From a checkpoint of a small transformer trained on Wikipedia.
Architecture: rotary positions, no biases in attention or MLP.
Each number is 128 + 32 x the weight over its row's rms, rounded and kept within 0 to 255. Layers, rows and columns count from 0. Numbers have three digits each. The size before them is the row's rms in percent of the matrix's.

# q: layer 13 attention query, 128x64, rms 0.156, rows 8-31,40-63,72-95,104-127, columns 0-63
# k: layer 13 attention key, 32x64, rms 0.16, rows 8-31, columns 0-63
# v: layer 13 attention value, 32x64, rms 0.17, rows 0-15, columns 0-63
# o: layer 13 attention output (transposed), 128x64, rms 0.156, rows 0-15,32-47,64-79,96-111, columns 0-63
q8 087:129132106132088108116140173196050156108141093082070151092148114114064102162075120128196126135123116140083186122112099133147168179137115137174110128172099118127107153096157144155151108170150087
q40 130:104099195096100127099119155194076125135151096101121161132100153147124160151111148161069154085151062106116128170102138146151170133142141109212101087145115128168181121132133079084129129127088076
q72 092:080102133166073142077135159120123136088078149089153071092147105139126113177084112131047115111072143116101130170100141097123168141140130148116056129151148146151136113066159118137137090155109057
q104 051:085128165132132165125126100147138126139178137057122172169144138158178138217138137132124109112150143128141096143102111077122074165104102168189170127158125175121138061074136108170113076130107160
k8 076:092100133144079115174110110148145099067121178156141119113138146155155165108111072206141158095121141117064126130147090161150186101133143134146053135077085156086126145128153141084176117120078147
q9 081:142144134066157099123113123153124158121098177150102162182138059154142151139140107117179123138138117166215118049095106131101120150159077126146129176142060136133146136164178113107096143180145156
q41 103:180158171110092203127144084125106180123144148079140082167120105157133185107116104121086129091077125121147108076120103172119152099223120129113104129119105148062132178124149142104100145106157132
q73 082:138147075205102171137122111153123142115179150134136089147162134169166112152157108150094155121161129186070091144162099144110061130105125128182188158136115176068128159169122100154081137136162133
q105 056:074123128060177151101128138116160120150135162110137179139105089169148141071108097164074107111107130114146061180072135098128131104165108102120152171120148161156153177155064137086100098146078139
k9 086:111112132155129110095147154136137154070136154135058091152090091137203099125074147155072054167093139132167128121106168155151090083137123124182124148142108100106158134129101114114078164053135135
q10 087:129200139162184071120108122125168126143093114188136190160175141174124119122145128114097212140131151131173149115107125170066068129150112161156166156152100113115138156085104162152111168149143133
q42 099:178175101094125119111130143115156177166090150147100169165151114134090150143045150143148104192085162096145131099151131151110152090101085140119087146131151180132069169120153125184112146177158175
q74 097:169132080076143154149067155135072102173089148117090182192131173142151115124166093079159132180203143124138109129163085126143123130097107131121177153103106136170106100183102159122117153098128145
q106 058:143146155142179159090122127151102129158114145103132133125170061073132138125148173135074078150069136167120170151140119209107144135126150126126159176130131144114172175172067176120129157106079179
k10 091:179153139132143144130119149140121102127095149161080177109079166125174165050090086089084130142204092115106127090131162113147120097097102134088168151114104103132162150108079128119058120111159073
q11 084:153113164116078242119134123140092105152123113117117108129130086191144114111129122149142129170043140106112151090141129155114131125140150082154080092143054149104114163121097096138118071118075150
q43 096:111129158141216135129140159155152118100078169141171072179174063083069087139134128123143093169128089120124140099131131164117119133110150101088173108072084149126130156130138152076092085154097121
q75 106:143141158114173119173159074124203091122197160121129113115066083098117188120133140088102093130138097146131130086124155104158110128144105092159178139123163132156140191148147156071084140119158185
q107 057:149107162107081098147121104085183087163140124117135123089089085159132133069126104159146183155128092055150128118114109148172147099119094105139162157092177085106155102200069164116131130135104176
k11 085:119094098068100160139104085064102128117121158150089122201117161153173100143109105144157073100151122155170130069117116155159100115089093130132104074117097125181097067143159098154101120112105181
q12 121:165171125132145123115116143128079162136152095120103175071131162161123216161110097136127121110136091206151168181131101174126072143148087162126115092169138118165117173125137101173186160115162132
q44 121:099145107090129118092116148131121099131121110118147222170163127129100111115066145165167123084062112115176123090079113209124115143095132140116057117127109153156122096111080122119180101102088159
q76 102:166104119118108153111086168123071124197139121122103183124167189169099128191089168164142092134180093141207136153090108145128138135098092155120095136114150131201129122162106139136126148115082164
q108 067:084191094102121160172146138113122121149163172135133156101133127172136179160110116151169135128074137156098113132138116146129138111150201098055080174175107132191108133178077161133155111156142178
k12 073:112158145150120175143149139083122120096137092123182128129158083046177134190106092166094108143196096105091179137115099150145125121084150111127137105174098084153148142072103079130157108126103180
q13 105:117133155168124136114144041101128130121144141089136055132086111135106084159157120153128140166164104177150100125088108144215140110076109142088125140031117125155136087101146167113141128170102118
q45 108:113107103130173166117099079083144107102155098127081038129137118091156108115125124134155076101195155145141206157192092180134106124157123142126171200143122107103140122150107128128146125138175103
q77 111:194113132116126122178161116102160081162176102149071139127106153172128144098172152117140129137189109089173091132133178074166104118149112086120157128115138091128115167171101165173089136078154193
q109 072:088124152143111131100156151094098136160100136132115050125165101088096090101129100063158138211089140157118140091110125080097122126107104088081100079183099104166132102113115119193128112173161106
k13 100:136127114161142089086127144142115170071165078140127162128135163186125117183080108068162131126123093185170171116166104137153073113145085110050098132147165102158111180114122110122086137085132144
q14 096:151121109141146116150084177144094078082201098159158158083094072093165077116166165148104112145151139152151067138090112111154137185150172090153140117089128146124087083126158104108136095176114102
q46 106:124112120099140108131088147179063115130150131172124167137149137113128186160115169152167094133146153072144150148108143143136207103121124118154084085175122156149100063130108082112134120111026095
q78 070:115058137138117080125087161153123114141152120124086103113171141121064102103152208110104052102088119124123080134100140120105198147126125121170068102063138119142098148129104157091160128139176139
q110 072:123115076145098111189133095093139203112132118196121135111145143110116115099121188097184124155163120078137109111197172126139156098140169095167069119121087119179115116173158113111130093177130149
k14 096:071136122114123131119159132134081108168127161176126142098101091166104140164155121088109177104150135117087112105100096129111088190134154112195088126101106213151088059125128108085153096175165111
q15 112:125075105136177079134181176121146131123106098200115132118155144088114105174125106103191109134145129140181120093123150093156104174102186151096119088164113151184115116062158128166111133170097087
q47 124:143146152151042133143134156135112117111152139121108120082120106104111115114087188167134149147156128138093164173109141079123136133089136127139109057217159094171146104166153088192180151180122121
q79 095:149165082102108139110130150133079130148085107129057133135184221199126111171127096162161194108186149151131162151137118116090155134102087149120086104119134109129135082169104140162111088110125115
q111 080:087103122128133153112159154156112145106204061174134077145143154128149080172141154124080077075155142125139114130117087082143078137138184207113135085133156166136146097095120131165178107117132104
k15 101:115106126103183136196134123096118131178061123106120156120075144075118086162149143206176192133100175116172148144125094131105130133139120097135117166134165154151123107175178132085155066128141148
q16 113:160087091100149146148055111112093125129164123141134152123088070118163190145151131129098157155111096148128115072126114121085094097102197113150082128090113146141162206146107086144061124139100172
q48 110:128189144099199153183107179104111135131146149133144116163143060120130149149158073153125097108108137177107106116052088140143132078096150097088171181132111114132132144111119122098119162155046146
q80 094:112130120045220121132160132124137109129148161089090137161123144107105113137115065151151142139133109152153157155152077165117114118117051129147087139078157101173164128214105129124101127173161146
q112 093:182104071122160132162114073093145165145133081111081166132086129136156145122067125134141174124081088143163124087121162104099135110122120101154088146102126064152090150197142051126072135139116114
k16 090:083124114111124130129147051159157129135184121084139102172109154135108088166076103171167123087138153104154160157191119133171173094064101183105109091101117073113117139139164143157083117127171138
q17 106:093098132192129066158186165136134068106132106153142102142074166114105102150081156154175079133163173144092186157158158136120151139108158119090095151182129160116082100099110153128173144145140090
q49 101:139119134181037113158150137123124091087127141089099106122060192149111116106137169113123107132183154119141137197131151088099111117102172148071116087145127090115089071129191136124114120140171101
q81 077:175091081192074125070138172113089144106121085140119099133143192171138074122123148176172142065174172148144110183151090138136113136109105151149121109133146123083106130128117154178164122076118106
q113 098:098113133171101128143184178102139124088121128186134086118128181186165118083171123129123110168130150126056159140103102105169133167142125130108147156217164149106061070137133133128146094096137110
k17 127:143122104111102108092158097111143070167183117119158088170120175094083120142120143130147137108198165104090146171174143138118165154142138153158081053160077132124083098158181138126133095147188143
q18 100:111122145126150146113119128168138108101122108065143101179113133162163136097144081181137095154084132155073120164156137185072131142098079159071124175105109100056111092071113187127132097107131092
q50 111:172142182161154109114158129147124121164147151087116129140091179155111132092138096161094155119125074097185085169117156148067105174115117120089146163104120117073133112093147211099094176078128095
q82 077:111105096089140113117163160053121134120108042081131040124124146155172092100122116190134129101128176140063120101191096136129121145067155133121116103115150128084136158140123129124154074130121107
q114 126:105153119139144104153128148108119157135094177094121139131100199139196145126147099168116192181151130178089136181129112122106158155128078092114137167183155107085081097151122116081155143099073073
k18 127:151111196161156063134106125126148171116099143098072108132155103117157125079112102124128134202137169080127168108158109108141087133037096106114159200108153141141130128095122134147096118155068113
q19 124:156156153128156158164130175070065073089115123148140182153100068172172134071141102149103153118153201149122104083149108125101125143135123091149091120122151125082087092154122157101137082104077114
q51 122:126149174084141138141094144112139115081056175112123114134113131110203128133163101077100119171139164169126065138169093102106133086121092121097143159082144084082100092146111165146072081131085108
q83 085:192121181143150102102127110082071181097110170133077144134108126106128169090148110146137149140147107189145138133108109195097097165125060140143163159124164149174138173087109182160145133080149148
q115 132:116115165089125149180163132084131119106130146152129227133091104148151110045138174108125155140079117115074089107091096115166133129179142110179130170125163139137063134138075144126138123146098172
k19 103:187162162112155105159148169050075090127059118090131171131159200136091151110123148108179113144121151131077104184157085127115108167117137103148115140142146143137153138173106145083193118135104130
q20 088:082142110087116154145113146094183088157150151097102095117146141146106173174116185145168122130108120082085198149096098126091082196080112106081109133127190121115149120206162109132122136142145139
q52 094:124133125142117106077109108051146183114174118140119089063135134155176157087121146109126100146100132107111164118057129157134136100139122105099095142147144173102116221127157133159180079126169181
q84 089:153050172099132145129116127093151128105092121147133066136139127179125116189153124134171122140186138137142157100047167108156151157127133164143110133125121127180165160080096171187146052141140107
q116 151:103085190061123170071124158119136104111146132132126105136102119162122157128168128178101150187124133096112171128092130153153143191111159106131109121157178151149154168123084214125184093153175121
k20 103:089116148146098097132127157184102078082146124116158102098123109148115125122169183160144107107173109184146143103066163164109154149124115170054173116116175152092101140126081100204159123129134083
q21 082:077158091114121170122128184140157175108188153120086110125134110162084142139127095156111092136091133127162056066091113188168136179102127155098135164080109129084106105141118144071150095112102168
q53 120:067145112100048138145133172159051117146136123158205143088086040104113096082129120175127126095107125103146083146079114110145136138097180097119106121159144111138151153120101130145122113089138099
q85 109:139144135110120146148127099103094140120166115107130100103191116152135126127135049092128126110137170160084119081159097226103105151108107160107103097072172133098107098105178073088162077161157114
q117 134:102112082093109095140137107112081179124129098143131167115111121112202108067120114123109164169116108134169112111158132128183103176146173140145095108210097138124126117143045135080202121131116107
k21 124:172087190097129159127094149139049128148125174143089109147149092196114071148121071102116142128126085138094105109164131131116141126179162169170084060164149155119152135074140120124147123116088096
q22 084:098098149150147094124091109127117185153141188110094157101082136082088103132186116115100184100190123082138058126115130176162137117104185124142125075117070080180129137155119119094135157118107138
q54 098:080191087124158176136058142153186154131064130129090174094164147082171102179146141107128091126146155111117017151148118130157110107129113165126149135133111151135083099118103131143130134142149154
q86 099:095066075138146115107146133094088158171092093162134155173119089109156106190073144129111184110169108113121101087120115147162164101151191140151088087190103132136174148144078177158121150121134135
q118 132:074122117159124113113119145121154113133189073092155131107134127106127080133128130118120195085134136054139184102139077198183146140089146094124137121149086104141119116162129124064135207099085122
k22 113:126119078115139113169111080119069171207144116100083158102138097101165174129123180100084133123214097134093097193113059163149124145120130167158157105131126115109109098117129087096136138125126109
q23 099:136152110110075100125129142167140060152184152153132157117146120097130102084123065105149113150098137162137139091144098156077115135093111088126115116147113094143108189162208149120107061153189070
q55 084:130128134119128092156127093111187152123156121086087099176178161091137137127099075157167095112173199135088174130156124185118109134160068142113159094115120161152159161192152089140150123133162186
q87 086:083107162060132125164167111084160168168125139178096149156135177062125097192142097132105133088078185177176129121168144131115115103159139143104106117114087138142153156194132167111142099132137094
q119 150:081105096050117094177153156140189128110124150095137165132068160058150107106147120119124114118114103146081154133181113105082077155171155070111132088128112119187112172159130141130141173115120094
k23 123:106124123083165135126145161133151175120129146178111125144160152071123123071113100113128091133127114102107146108195118142082081231168138149133156053156114140115149168174167097151073133103151114
q24 098:129116067124087172103107133070151160140144130130067137140171146112108131182202077154121127178163090154137070108153153132108122090069112149122124140183159148173104112088114125139098194093125144
q56 108:089146149094089083121125178068155148071087179166108120158090106081141156165120108127089125107166081140083125168152134138195168190095128137130134150114160093140129159116124161136147119156142051
q88 101:104099107073112117180156074168153171130177170068098125169162139120101088109096138122164120133184130106167114161095191109137133131146126099095125161205132083168142127191139151131178141115117122
q120 125:111123097153124115152160108155194133156092147070099194143130117106081093153156106118088143146159085129175131122085203128084163107108112071133119142173198070130130140073158107141141153134150112
k24 108:070116088067178102129139123095175104109089103136144152163096125144127108147086096203087097116184124106065090135101198130125128122104200073113121140134140154139131147122113077109164161127098131
q25 102:102128141127104129142124141071149201177129140098133129119119143101110146056140183097129131164196134178170157173133088116168129082133119094077074170135124190156113152180095139137094162121128161
q57 101:106153167074116176114110134143164157150151122098103090091087189094110175090192104154111139145138135130142161105202134138138132111196151119084113147074175094119145168121144165102076130088088104
q89 091:162171123103096169146124160153153150138156168097088146115120129106096105115123135167140107162121122184142211121134103071154132166104125105104099111165153112149084079207126149104127185125038125
q121 154:120173187116102183158100121174153140204184096075094090132116142071121159116133109145145137163147174178129176120153087096141167153151112126117124129084148129138111114143120211094156180151123120
k25 109:149099176105134130187153087127225154105177113151172126162113150108177079144157141153182125174141094157115084156164075118104107141140151150077179176152093115086108145139147103147139115122128106
q26 116:078127155043168123120089108140146153156104139159075183136150175067117119198095162123187135178162127142099092158063107107128171113129132121133132134138105138141175120113147067163125114105120161
q58 084:139133064106138134177130139137081120120132151209111118132124190093103119140110085182153146152162139088094157113132052143139116093160172150089120119131131106108159103104144160122155116117026080
q90 087:157110163093150152140097138110184142161195134108114112146083172107140107173122100139134085173155107127132091118100194097128178108142082107149196157080106117173169101124129183156069150154118165
q122 139:102103137099152100140091136062151148086126090154128128135120165098082156108138129136099170138202069109119150158103089157125157048185080131167122160148059120173159136129103106124123115066133142
k26 114:073166121119189149136110130181130081123075073178134153127160172134145092116128115083108137078140110181153132103158112181173182140090109107156136152177096146147166195128129131102157141151073134
q27 098:150125158078186155124155141132128100123088130162136070098142081126161141152139098151095170071133125052158178078147109193119152100138094172141167151077153155146171159143105127103167163155140096
q59 081:084134153047181124141105126111127203091177151157089116126089111104089077169094143068117100114107087135158126113151088137138155132167151073135169119091152150128152146125123079131185162173142109
q91 104:146106099077173170151145139138080169109090137108151130113140115092128126072128175110091137107177173145088175111182097151122149134134076086138109095101098169085086157108122050119142119145194161
q123 155:125084159089152156136167140153195130113132125135110082083162131090092103184123159140133197141129131084120143149180107198136133119124087086105163146077167163140117098104144099082128209114104144
k27 125:090134152115127122200174166154125171088172120153090123090151133059134108079161086077118149153148111079113099179122203156133133131144089158147114192123095144084119130132140073092127155123155142
q28 095:141124102119157162078138090146130110148093160157145168098134120178148162123143075098099125061155141148131151113097202163128132102141090137109171166074108177124178174093154167162121164158190091
q60 090:134160119179106116107111105135198138151106135093152195161130164147165165148131109116156144157130102169074183172106124192119089103108101129099116134082107109108077115178146144140116115172217151
q92 109:148155103176164151098163120142251097129151114117124154161171166145082196154102100117116120126081162144122133164086134166124090116146103124120172204141152135092134162133157130123136107164158117
q124 153:096108125143073140129152144086193149130071125122157215144124153102108160138107187130139154098168159125117140165169128141148118108130157139088113153185113114070141179191100211151136143147128117
k28 121:137148108167085088097113159151165096152145155079108211136100203110085098157138106095080144120116107107112146139078107158123128168120148136147131111241114085077115101113114106142127153110131137
q29 103:149165101119131116166154142129147176165133144076054099144149108185094123090150085122164145143127115169113123123171108136119055169122094142143167095065174134177093134077131170070137099114133092
q61 095:128116160121148088146115109121199141128149108117139141143140137105151104133146031115137103115122104064116123149184106106132113089100077173093067184070209132124110155134090162143134118116087165
q93 087:210085136145091158107122080139103135119145110126098117142122125138082121116136171128165141148157155158124072125081126048124201106130168077062181132136128118096179164143133137073094133095107119
q125 151:142090104129089121139135105114127189100160086118108057201135130152098109104108106130169125107158121108111129133123066099135059140130141162101096083152210088139091145133074155115131083080088116
k29 114:101097153139093118108152123101134109173182095054085051106157117160115073088098122054110096119169138149141158102174143068144129149119165092122154120141127066136144130163110113130134098130115067
q30 084:173148158121107150085073109132159108101051133161179147173135036117113139161102182106115173108187144120153066145127156111140179103148121087143125143139096128080098132086080130146115119133134104
q62 079:108097160086160073129081092092171160176134125088121092130120103162083144103130141143082162121167098075118087192145112118107160139117144148180165105163167132133189106177093112074148118176134155
q94 080:148106101172089172053133109141136156132098099142160090036117131162145176164158144132125166075159128075120143098142133144073155115112113116106155119159161131150164132178155094085116105057100120
q126 134:120105181093105106095156111159100167151092146101216128070061075091159151100113129149166135091130072125122125161101139123058134096095160152123087108147125105110098123122063097105161103142108135
k30 119:183155178103116078069099154112111151157086115117150101128099133145091161104108136113092151140152074194188130161083137130080086091168170108132087100137135129094111146145162124112157109205110088
q31 097:102110117120207180078100163134109170128107103117099151131110095189078117114207154173178105099151136165143111146089124147121115134134132145093160070101093151159178082107078118125161144117171137
q63 093:121123115131164132143099120140143133118117151177138126109182157123118152223116140142115130147079101121121095099114148078223084163136136158154150059083132137152171114103067119074087157167114152
q95 081:107116112158101107119153118087181144142169091103146073098073134145102128091114165168147150137098104075124080063170085120180103138135132165095148115095127122090137167199167109131089165068123099
q127 150:093108136195105130114154125095167174122045082106094103106087139104143148192216116139153114113106141152114136093099083111142096193175088135090141088090110140122101141141130143121100148093149103
k31 112:112110197108107081149167069128109128132098122193094134094177129153129120127141089126101143142093126130097169081084076097204138188162131117111151145146085140094142117200153148102105150164163142
v0 095:071183127065142082083156139150091158091056095088116103144097125118059126095146144097078137123139117118129130108133119178159159115100117169127121130109103125191046160112133120122089144100118080
o0 088:107113110153169195186153080124120152137142144127107090135127115125104097121163144163130109196091125130089178165130126128149091069174110136074133128112185130111130144131128182141166081123224094
o32 097:117121131159140130143185132123106119097149087112112050184159150175134098125144163061129103132132192088102154119115076146099152076078081125122116066097091171114093145124134161151097104148076103
o64 101:155131129169189124119110166142196156109152126124166207094104159117138138100136100192108166117108156158137097130132118116060089149110147108160124142133105104152098095124130081152179116159059200
o96 106:119127189081099074112108140136110117121058131148093171171166092102125145139123105130154178084166102137140085093144160192171142127135159148143132141138138107167236146142112134110092125103151078
v1 096:154190081141089164121125164147138108166111143132147130143141135101099140077197115154190150134094130175144148153136128122089104117140144110089129130123090084056136060093181068165134115112170183
o1 099:131096148152144112137084155126079097126169163081139126149123095131185127160079094120169092189105167122112099114122116200099116120159121116140134059155059100146104095176167116146120085101107065
o33 107:183158090123144111120174148196118156162080160149079143061154122081122170142171142189111116115109106159139188091069122130134124128116097109153095207085145113073109118124163125114127116114149127
o65 114:110076078096068124114133103110145128150124071128127095161110141198063146185101080101070149100189124079106072124144151109143134145147176155087101066110137129149138150157110139143097123092130125
o97 096:172149169161114152123137145139111149113185186154170158137129099086174092073149166141162122104107135172145158117123082150086128112135155085157155181111133155115104105090156159061133138212082156
v2 114:118138131114096166109176155118144148116148159147106099134167074094104146170108077109108052182109142193098124129119085131160073109123120047153103115162086129083126111085065146096123142149149157
o2 109:163140148170187108115170159128074112119123068136091164111129122114109175157138134138127102141128071116093087170134118087147132103096129130168048186133193118094211131127116110107160116166134164
o34 098:172175126122165146100123139150130124071127157090093178143101109149135138152130131144100149129091126088087129094158114021146090138140072103120186094143063083100108136104125182147148181110147153
o66 092:125132120175113084173098094121130107170150123139143040170169199152128155116125153091186149146081155143151144094118082172082115111115103125105134111090180141201134170132117122113083089139122096
o98 120:131088155094093196140120124133145162134113207143123124110127093117154051112095119173129131115135152173178161163101145205153060151144116127105169105171132175110103117109142138117187165089126123
v3 103:180156102157105090120144106102159171189117082149108114101114137110120065147085151145110121135103107074164172114150095127109095139049167089123099140109128087084120114100185130132120167166082191
o3 102:114142185088065146151149137120101114123121104171140081152120133158130095093124167076146087114065133121108190077174088093136105104139074105085184156086147179151143144130086084118117112086112100
o35 083:191141122064117133155151083114102105100195087112125104087168074083106081167097146148160158161157131111109161138127130100150149131165117135134176117123094175106181125118108180143064167117152179
o67 091:151073100166122135088120136135158075151132166155086088169149118150123154142162142111084161089176125109132089175095188157134147192125115158198147173110172140148100150113139172138192078125114136
o99 117:119167092167151138151081099145110160110166159107161143066111113105156111139086121146153110123120139126134072087176062147079117052092119097068078091179121067116157109139159103118115158150126152
v4 096:140144075100126136134083177128145121053141157094149143202142130134130089167113145133194130149076066142119146173141165147160140123120137144121111140099141083143075096178106136111171176190125079
o4 089:105142187127171134101104103072140166097087079092129100082127137154176115099100139105116100130071091113210094075095090121124167130121076127118166112113147076103151073133123125110149169083127100
o36 092:106106141133114148135118073084129144125169124101136067189115176167110116185176073130117136133212150176087068132173172114113146137131148128152161093073122185088114164150145124125142097153126137
o68 093:130077093132095096134151149187122102136128142133142086057101156099101131107132135154079118173175119134147106151107159063103074101118198168080095126140118089150164172132159104167069164094124125
o100 110:137135062069151141140195121140153175181184153165162163179136117134130133126121097132174155094115184128159139173112139118143113162170131076151175110174175127165090167089097132120135088154096146
v5 095:132136146133093150049189173099105057108104141159114133198121130131108102143072138125128137097104161084135111164106085082149118131210152167112181135119128174151137111122121086113156170174126136
o5 094:140132158147149082159149134141091143110095120165097098155090135171140132147132149159097096104111139140060078096175147110097131171170129163145106190181174134166135173182185158108100129193122171
o37 100:106093139122119200132122024146167175067108106149121133163099087105117115111154169158143132112174116124215112123154106104108107136114092087107138125169142203133125112109116115122137141089119076
o69 087:123160078097123138146075149180162072149107112154136138109156179141110149121080107095057191159112112150133172138077093132177105136130131132087124121101080101078109143075105135147101075094106173
o101 101:137133111136128166126181148066134149158168137125120228109159163122108133100173097062164099145083171141101130156117157131091104118123165173165103097098131155119155096182059116136133163122134080
v6 115:138139169112128204154155109092116118101133108089161158126114112131145125140105135079133097090144124131140077180101146130117142223114125127137110093127135038209110204132136124175126135101126165
o6 111:135158122120160166126168113140068115171110152180168105123107177107113123138118140166125142140113182100126152190111109053140069110126155091137167141080124158122117151149130166072152089142215087
o38 079:148149064078087113046136082111152128120148105117157106102147052121111074148110133094138082142136106115147060156099118108157160130105135141119065101192121096156069145132121176116147118137093147
o70 105:104074104169123126155150157151195128159159136119127097101162040180085152166161106193135130103138120141142154070121133135132141136106178142139111069114144118128186091117156101074083165118090116
o102 124:119157119122120096079073143085093154141137110090166166106116165089166149143113095124082138104155103140121117136128176109102132156175116159139104155139168126140000129142113141183175096153098146
v7 108:159172203113116089167139122099137149136158128129137151108144133121119125087139125120089140095121199146108205106096075117178124157172154163177161118138168064117142074140162075107131159178096128
o7 103:112118171099106057092121108151124115117136122117116070118143112118123193131047082166109113166103129170157180112103176144088155156125090153102096108105133119088103142133101149182124040143119087
o39 097:111148145109116081181139055136139080150119117088147092129115109118079154117119156124150065173106087112113109113030124150125152117162101129127130158139063123137136071148168115145168199149168149
o71 108:124113077146084158126108121159078105148203147195113193124149138132092072122170138127101191132141178129156117141175104133107138117167118125130110194189155146171144132116144110150169091137086168
o103 100:129121124159146145145144156077152142134085079116134179116137151123185127163192117116136088096123114078115099127191141105163057151102123143151179122113097193111111103144105097075089190090077117
v8 102:112115145121124076163091110190130137127133200132099123121116096176089144123129158089169175190155106138163090088192110137140153137126109123119115130133032134088135107096053117149117117128138071
o8 105:179184193195173087089137120075159114120153072093153090117101120188151090115109117150137124068108097138134164127167125163122089116127091132143142139081098113116143156183137135094159085138116173
o40 091:094120123073126118140088125134115102164102143131113189171116114069108179159130112112158166132104089120108173162108151134140146170231175130189114141104171116094104126118099108128150182099072096
o72 091:139139142092152186120150092101144132147106129128152161084141096105150089102169133097138095133168098181174099113081072140124159068135150126165134172073094138110076091149149059161108095124121197
o104 113:109112083098105096109133147188114139125124176164125058156113094145089148164130137172115157144166161077117163126099136094175173171126155139121136077169145119092148143099092183054103146129173077
v9 108:179128146123135139151077122099119092162126097122074112071086121145117172103118137162106072103106100120126121186094134135101113132113100180195170064188115144097116139146178140200107176109107139
o9 098:176119155139114110108176141114120142103133144181132210089156152130144049130106126117059144137157150162171078128166117168158194127146129139135073110155091124140158071107113147117077087159100110
o41 092:125117077146145123153141153126082112138163120112124122125130095119088161129125171107184063192068113095082166118097133139106052131165161108183189115164102175139074088158143099122105142110097111
o73 107:104152152129167086114115099117184120145124191107082023176103131143141154169154143167163102146167110135124185116131168073133175093133100077113102149094148115103107144101117155119160149095157163
o105 104:092122119072097123109149165093099118143149071141157178047118100139112167151156116109104133109122100100131152096118069119131089130097108190064132148121126146126131181158195081182101102177111131
v10 100:143208138092144166187175134122116161168101163159176155146085121163153117094132140120135145113161140123105048101084130117170076081095137088119112111125166166135091093114168136171160094145144085
o10 105:169114145188070115152201116153152101166113119175085150135185171159128160120142166115111065171065108130120154150137111125134138141088145160144084114152184161152150129078152112158083155174112135
o42 095:050140139085161141203151137148186124143131129122155115141074164114160078143143191092144113158076098116162127103062083111080142114150143121122132172170075150141143075143143091150142157120115126
o74 094:138112124131115088072093082127105189129073096135163149059144083133097160102111078122159160099176141155046145146085080172125106125125101154117176128117081082130162140113124142072102133117111115
o106 103:094144152069153079105131118101070122119186168065191084201115127130127110171111130150126100122163132140157068080124184105109133123145126070149140152098167132099067138124131133128185114138141120
v11 108:105158160163124135136106094086115088167149095140132136117104140121155135189102114058130150088152200110077154128139176147196117195089082131171144130147098089141152106114106057128090100103137106
o11 093:151127172180107148164124087174136159143171115140183131137102068133067106103142147119133149163099102139140111165114116115105082055135112157119066148115111182095127196099109198176131119122142160
o43 095:169115134101173154147109135084144091164036163133099161136150107160149128074175105141152176102135105119153190103154081134098167168097102108128133078150144076145175133166133080118099154125084103
o75 097:107121071144148142129152093132103153160185141139129044147148129120163134148138131157122040128182098134091080140126124141191115181181184092129123138097157157133204090117119122123124134169159122
o107 116:125136116134155107106104160117175091097137107131105157132128132094125128183130126103087182137117131090101131096182112091094123119157069156149153128194126089162011124159121117078147135075079099
v12 103:091137104145121101141174163142122092160175141105121105117122119122139116127174200070074128213198149088180139162179126153119086088117113114153111113136151134060159115096119123102118160154138083
o12 113:137144184168155097109125144155076126101080104102179180165128158106162156134070046156109096096079138100146090157124088109140126143128127116123150098077068104135116136070156144172098128127183127
o44 097:098088078129118160152204135129165085132142083172156151113177123129113196115145179134132077095126094095161159130144149159130134083133140105153159080175176137133126125115100089093132075117092058
o76 086:121163156117068168172069118112126170160110154102100132139146208121130060081120133097180139178111100180109148072102166185108081163141105157163101132105137128121111131148116156109131137151083166
o108 118:145131158136162095156107123136173119063167128171115052072114133098112118183121149139141176148140145108116089172153084142110130113119121076101100159187178109114196084147110086110163139072125145
v13 092:138155143112053126116119132133125110134138088137114126159049097139171094127164173176157120106109137089142108103162086188127159138149148146186126126180129128109174144120125201175163085091069169
o13 098:151142161117128112133111096172134108150083153134140172170146091127112108143088100208115128115190137106165165162173206104077156164104126106111154127196152135132061105133079135128152170172132124
o45 101:139107151138122095114172171110154095124184070152085085149059119124149127145120120101094106130128146152084104075191178040147126127118180142134180157144191128098128158107163136108130109147089127
o77 098:146137098106145169102130078117158196125100162151105097062138187145106101117162108074148145084114091111167131145088075134173174133162105154095132119100090149103167182157130095152156097108156184
o109 104:086147104155140107147103165098114059151147138155174144123123093174151166135167169153133072186131145172106067080104081158119132112133168124126094162163131133140102154114161158119048149114171075
v14 101:096081118140141197090192125126133122133126119106132091112129153079043090135097209176092162122111129111142061128133111104095126122132081149180124173161149114097179097121115120150096139160099105
o14 089:120154128107128132121179145154141065148086097109126180139094108104152166078107110101144120143166164101156181149076086120171156136074119118113061181161073159141032134152148119130125115110146137
o46 108:117107143127075140059140125168172151176174159163140116106155167150089184129103150147064110099134111152087047130137118100079035126127100138155074122120163110120161118118104142165127118140119109
o78 093:156128103081180139170126146104162126105109081123165135180148146098146111190165043176103080170173076126137147148153137174118163126194196132149152145115144132143117154149143072116106126115148128
o110 101:089144087110051115098125084123096140119182168149110133078098125122112122103137123088185161123144174124109145072135132105106152113072129130048184085175102184148158082140124095108132142155127097
v15 106:109154088088151119145117162130129159107130156046110101075079118107118149145072101152137213125173113120158135092138085088191127144121136094185161125115085109126139080140113155191159137138165113
o15 091:153105214055160119153147139128120181100143118104128141132137116095102067192144114073107104141163188107086091183154132149116125128146111113104088182129171134117097182178152109114173127128125145
o47 103:078149060067112148154170146130153150164087167140150098134118164144122171110144138150132171145131101128153094089141097072170069165159141160134179046112081088131144157157116170159119129109110105
o79 110:131116132191091137120090093147156090154163097142115126095105101145118093101103110126140088165100110144136220132109188218081139102116176112112169120161152190138098134148103061112132122127121149
o111 113:080134113091172098157160114137135119092088163139151122184160135160136164173131173123104111038126140126128064133101058038159150117134124137111105138128096094106172109090135165123074145127110121